Each number is 128 + 32 x the weight over the matrix's rms, rounded and kept within 0 to 255. Layers, rows and columns count from 0. Numbers have three digits each.

# o: layer 2 attention output (transposed), 256x256, rms 0.0759, rows 78-108,206-236, columns 128-191
# v: layer 2 attention value, 128x256, rms 0.0271, rows 79-109, columns 128-191
o78:047112193151167124105111147141084103150118118139140129155166118078132151142101113152134141162201070120127102123167077126128100109143080080081129060081109122024141068133149164160108163109171096
o206:150156134151132074179114133127154154099136145107195152095115132175117114090146150113148114125078147133145157082104133125188133119123143144156169137133136161160048164106153088124111148114142160
v79:138148140130091160105110144190146093179116128117152196152166150141137161098129140142126154124116108139196061108148105125103094145155149180199166110086086074125163144084088108109143172135151104
o79:128140135110174101129139096099116098094113121096173136145140127085121153130114174075148106107162113115126205117121146107145189132110092071097094107118127131138131129167161140171071141103156130
o207:120107112122107160121114168125123128119113150132064093106119132158134097123133121161113139106106095185054098135135153140098115124129140158125192131233158114123138124153146132085165124134120146
v80:096103110107159129117150104141064180125111109145085149107144212140098165153088159084144086134109135142034132153162106072145173117142111156123101139146164097116138159104128140071108099125111143
o80:121091109185131148141128172085170194091115139120148135144123113183196121183157190148112168144116127116139090158104046122189126115107201137154120145158105146158082098134162100121154093116159122
o208:157186210089147138139114126165141069162096146148089136133146099076112169081079079094094133106162064061163168096190157138107106092136115126130112088081120156095137136126123155107119159158071125
v81:184125138097123145137098125149181128102153133123134114080110151139110152133155153125132148110147127093129161148119108130118085141135159165160104114107096084124127161172130131121147136112145208
o81:175125088136087135172143112128138149150119112195141139151111143110163069097123110128167116139122072179104093049179130133146216118126120081103153117145148112070121079102174109092081091178168128
o209:056134087125182121094146137085089133088156143065123115101176110135128146156181128168066128142144131107096155140088148166123108057115155139145129174137107141165114145148128156189190123156124076
v82:156146127098130196142115143048107101133098103123147112125199111095140151087158065103075126110139170146145161096113095133165113186135112120194087131145135152133130144123159075115084131125149173
o82:088156159126127130101149092200130148125136127160110118129146111181143067139147109147176093117162117155138178121090081128101091144086143112134093084112118118188134119129137153092185153125102102
o210:151097165149133134113169151107107069085183175109116100115097135114105134119165204118091134179138133106132118134168134116170137147175113149100099181111141101090107132130083111172075066149191120
v83:150150121146130089118131049117124153170132099160186058078098167161177048139177135096195157078148138116134120100113114109160152137101151157140106153120091110096102135074112111153160080097124149
o83:077071106203175099071149158129143118089208204128180121193162106108092118119114101190135172155131178137140171152142132161113129160156132107157087169093168156158120144116159136058180118154181149
o211:131118144067129128245141120112124133172063099117073160094121101107140132117107150107097079094135095118141085130147088114078111163113129097105141046121147080111109088149133137191117140108111141
v84:158205129118142141097066129150082186104106105102105156179114137126144169108176162118139151069073129094142063135149140166129096089077089131190193095091161107172178139205123123122110175130169175
o84:128098102123177147136174077099142131172175192115080122153142170156138134129181099097160113141158123157150159158102202132171096140117156127069155094137138110111084118129147087128097081024095174
o212:106138087082098106127112183185143136112085129128123175096107123135161138158149142132105123111159135091160120126118099104124136126140108097194137178124116163099105132086063152138151148168147075
v85:147152089099116089138171095066157108123123123107099131171146136121191112066075154121082138096137190137205078171113127190090098130144141083187106141090136105112143172142126167123097158157078110
o85:099128187169074159128122164168094086119121068147120129123163187091116130133137144116175137182160094183169119137084137110093175165123070180116159106103106073099187038140134094185085129046100151
o213:153120128125183127115152105153167133082101192082128130126120055155109166153135108144122143117105119108089141132150138137166100107146130094171164116156121177137096153083135120086157140150148133
v86:158125097092146121104159102162190158159136084097148193119190045059148127088145163121141131135136135096102215130110103143105144106111123117130097104146099155060120094153120119144116172107063143
o86:127090124171123130118087161107120082131070115137092118130106120138129168147149146170094141122174136196160106136241122136176149092142124160164079112152206065148142188126088125146076102143162104
o214:097101100086179157114152114131126179085196151068163070149121135186148135139127097149167139148113146104117131102024092130138093140141180076111169143083122161139149121134114107108103166154108116
v87:110098111132150172110123090137097163178124133173114055109102155138141150177127099083089072082174100145099190145103175141104107118205145097119198125135105187101123110153151137152094143103146234
o87:149107174121123172092122164106126089111162138130153109150117106168149109127146089178165120156059132060059088145176145162121171140090135111149177141161185096109108180116139130153139091150127170
o215:127124058098148070123148077091133165114117128108105193093167100096088133115134178096138166121173155183187123157101131087134146138105149134110053136081130136159136101098094141117097159099142077
v88:187103164095100169130124169108132078152136092154118152176092114103076123143098144142097138127137137118161132092171122188121142131090046142144162080125085172081067046167114125124090080118153180
o88:138134072188167142152103145069199177128125110100046072143100071131144074080154163166110154109180087126119168124096151115112200127122140158076144118160128141106131140133149123141137111131134137
o216:090106153149055120174118093129078082100125087169169136131139135166087147160115110098149072139077173140097116120100100126106119138174161113127131155156194101143116192121113087116150143109134094
v89:138099135162156175178125097113128060136113178173136089155118143050151090100081149171156118106104129140151143082094187155176134179133163160109126140155121108097149099131119096136111131189105142
o89:084084117119176128072100109101102165174110153058172220095135146161135129165135139117095180081135124080101144159121156107086146097150143120142157124082138160127185143099113137085122127080121107
o217:190190121109079133184173148138135141081121094106116100155125133115065161065131148114122091126107107169139140123134100136144103120140142148123141148162108123129091130099152126149186114169142164
v90:200106110116096126166096111090108102125143158153076138206173153136124057110089105130114146095159164127161115066112113133161206107170137121107152122135137131120128158083120109140098098159150149
o90:006094140135133123100118166134129171162159097165150124082116126120103119166124110152151165095193087081072079105090062109156110139136139135159089103115128152137099049136135099115185142113135072
o218:170169138137168117126128097118138083133139126110167072086146082133099149121113139129112083141087145164133175131178171201101106112145179087106096194120133135114181194162133091107113134178117130
v91:124146104098110122093099141153184183197163155117114144112135114182089098149147145195123112128134210112132144146112168184154136115131119071166100134122073108183173083190156100156126088150087161
o91:119121163106104046150131110092136131159165140159103127176189127165146198075045116125046101150101135143153127139119158135110144157112124126095067112093113102091076162080078134121108119126157135
o219:128138132181176104133122157126131099129138110098150090137084138094113032188215162143188097105132123134088185111150073109160070109124114159123196139145138130157112156126142142107119163080113111
v92:099121101098110116155084092095132151150075066096078127149117098107107101145096126164082101146160134197094156139137124157132132077138109118157107099142160200174145083141108117077096099059135121
o92:202183176084137120065140168083155111134131214089140120134139176093181163133136095175137154102099170153167166160103174137102150174203098086069173092141122141129120170143162086066097127161145155
o220:108075088183132177184153119195064137131131126141105133127089141161096108123172143095154105156131107100190138085115115068150106129111116156163154174168120142096119134102122156172149118126096105
v93:088141110114083158169088184063099135125140168144167129100121140121134165093117149201153148156111128086122166177141135163164134140086122125165186179079140150145196088109064128103193131185188103
o93:144149148111181123132131103149114087174178142095109108075157117092077157118090142069057111131108123150123121140144139094081137096159133087098060127145120137099084113127148187132150081110063100
o221:153115123119078099163172131122141179173116101153164133173089096163170115100060099134118147067099116128094085112095123124105097152117147162129180074106111103127086136131162115106082149106119131
v94:093106098154158111186087131185118130146159130190177150107128178172143092134034141076102180108114172172156116129076111143070156117108089092147144144157100101079214161168153133091133108099111129
o94:092159148072099147122158153095127119111096207080115167097147162093079204173142157079115159090115031122100111086117160075122136110133145207156123128057107115116035046036061173103142123127150112
o222:165114088136124114118122105091165133140115045159096106138091041114145117103188101120132097186140156125125129136147153163150130084112128102110173161144162148165125150176213096146156131138133131
v95:138115125073088083090146126126127185114158186086175130158124134110060136121091144090181138132118150124144154098118111122139160173080102174100141142128142123057179102127197146190153110158182105
o95:097108075172086163099114125149170149050132068123139134109136074123098085142124121154053159094114134186143095163095137112130154145126110136183099128134140129156149089120089118124102122098141144
o223:163147186073207104158118165114133068163119135113116113157144209162163162110139150144135101171179062087100095145158116164116093066134141152080146109118109123148129137083157141151177111179154104
v96:090163164133109162161143140118170104169135105072141214126140120112162127121089133140173120086093098158157190143109092108131119156120158152088118146094072155094135108095152153087116117157145139
o96:085110146126148112147124141166125119157140173184135127096177122114127127131142139113115099195198140133164061159149170136132142154141128116173165160149093072065169126082116100149114107068073062
o224:170129137137155130121136102106138114112077100125118087116100104160092134105149136097164160135101123120125133145155107147126140125100135089102134104117158131194128177192137128145135118129191146
v97:158157031146124105067174077125131154064098147111150131146116101151109175091163114105068150111132065127114169156101044182189190136093094118108147109102156145171177109166120106108103094082172110
o97:138163096152090150127137122154119167127160074109182142105136153123139093117104100073137109184114171109168129114108162125134142069084110145074086151100085099063087143067150131164119159127088149
o225:106097169114168151147127099096081121093111152136077115128175138119133175194152140194145114093180138143081158097158116121045078207167148127139167114176144138108140114127130130089175095127154031
v98:109157149127071149108076195126160126076135123072150126106123103099082118149144122106145163116098117150089090137150108110099082133143197139169145109131136096165141117150149127169140160119124161
o98:184167143121160110093157107196101146142099097175136087161138118134105167117091145150118075173072121138155113110123122123196123144127127136190138131102148123103083141107081115172057082152048101
o226:135094154110122114139103083082116138111104179160159125085144167091147090126180096155061104152143108123114181108094144124178122123120094161084056151147136133136158124116091125116126127090204118
v99:113118139073125105104132152185177184132118114088097172112114187079074197120078183152135168183065145147088158149132119159136152151140156163064147133157160165157140149162133122029121094107118111
o99:128148108168086123153147168139203071127155161036121139119100162147159099128138071092095104127095081112113117123117150119191172049150102162123193143166149125084114142162144122165116195173128175
o227:142119138175207168066117099107041182165074108157106057128138068136111128149163127119135139155182139121167070129185126097108051107139136085115082159109120104143167112127101124133129076108160127
v100:144148080113121152088162135089157106096106161111114118181091153080172123110125160091118112166115171130086161077156105140111137211167123117097082120124149178103195166143131127151058114050124132
o100:111122107170079167170160097200132112126124109165121114124141110167158074162166130151087115196148087061123189123142107138137108127110123160114117172126155103193160072127101180111180207124167187
o228:138113172098163091071136179039125125123112141098149136160149142146067161117145151128186107075116169156183139137102162101151112094143097089111081122121104099092094157119153091088126093215094064
v101:132110155123106123087164132092132188121136133135119111175175109101160138104152139080121136121063107043090089110139132104141092147103111142088144147191169180150091155095101098090154166112145197
o101:189095102138094132182078098101164133185099142153139118142123134118077129126113096176124174154134123225126159151153132194128098069075172095076092167131169119099114150153129054080169102116106154
o229:131157118119172149115170092196105108120172135153141121114142145139148131139126174118109075148151100090172137098116098118160134131166149110140100127096070164093173140133161201135107125164100150
v102:127181091140126148134134129125193152115127128102181175125132112102129122168065123097154164105125152133171158102139132156121098135134113113124116198130136168049115134108086144124100113127130086
o102:148110180089169119174159145155132136156146140122129167083097155137106157115142140084131153126156117181178112155146089122195123123055147108127111081179126109189098136181142129116072156120080169
o230:124148148098127118076102121091080118119139126169124068135150154127142106103158155155115149120080130100046143133080155176106157045156126107115121118107071102178191116118132164142106135105181108
v103:178101221106108168163057149110125134116180108108143197139195184096123171163167133114071148143103111149168122137126138124112140131143142169160111170091167117079114154132166119149145060075146052
o103:126120155118148115059119106129193200139104123124133116079043104160134110142143145164132147141195181200159180106114048160135103143072086091112141080190178140123098066108089102216113231107135133
o231:129174117127089125143132161153120115115156104162127132121151138151133137126135167068155070148108128075081093141125191118160141105158148145106098192123142111149162203133105128119129108165143149
v104:149134133083142200189100115132146216118143167094116124189122191143175120139170090176153141113068110133149132094152131118159156069117140115137143131145159109115148091093132160060096204127093164
o104:125146087155105123121140119137142098196177127117105119090172070101148100130185132097064092075144171152057085168106174141145126169136118167088130138119094184154159133076173139159131122139104070
o232:108155115117105124130150164089098118080090145161167148133119124133133178053050149121136156106121094093156130118130091129108150072162108123147106086105133113121061140199080131112172104117168097
v105:135091086179106175100152103178102121137109118187169149171024102152135126177159095114126187126176118101131199124079144104081147128156044106116141157122100080105147119127091117146127079121146125
o105:189132158127173083178136074081134186128146105139163119141144068134099050113143111140145107098055165170116079086165064127147162170111073101134109069104168168167115158120131095117158158150183180
o233:079116130121165107164144144100139073123143143134112098126170185164142141073119143141115127101193119109110123090109160145114119121174177144104137131149119111119125142135182149103115116130135087
v106:114220108181088139103188093114184134083170139099153101166158166111118165137128150180104108186113114138169068197155136070153144118137132083132189110124094075201121092123066138132093077109108141
o106:165147113062122107139131153149099111145154118097103137127136137116147171053111069090077116070152134100070133090131119147046096093058116143098063185125061163109127158094142171138093160141115108
o234:105102122198141122142148101161109131104108148176141181107141159146145087155192157125157191143145142150118110136119095127175121126183096203141112127103172081130120097165155099105167170150143139
v107:184121112153152120138127146124199086074157184160122070139132115146155109163101142134129128153075120191160077109144159128087157112054170115159108124124161146139161112158130150100193115102122089
o107:086211151100087091192164135116133113158075109106135153124129161088171111086155175149044143113118121138138134104117124116164118124121105088073141190110090102156113170171144103148077118193147082
o235:115131089178137127085105155167084170149188131148149114174170150112074100118114098117169195116120179128083106104136139143113090104171140161125143120156110140092112101124095140114158134136134163
v108:124141177130143177117177141076069141097152155130135119141171063107096138189121183086111075132162125155139147204148094090143152089143143198179142158174100119183066119087141105189120127169126064
o108:110158140128138105122114157095123142101063110134141134104123159148116126151117173120139150115116121151165182163118103082103069116111133128059111177075114109078127154087146146134109171161118146
o236:178091143167090111138137081192088074171173151120104144156100127088168147054070064104103132155103150100089063082136110205125138130164137138156096114150152166113173110169089129084183104097104109
v109:125119113139047036121044122112171131116151126097157073178110116128183135144153131189190122139114132128082146124158162133077144138092069090121131123159063174129146111117143119077143132151104102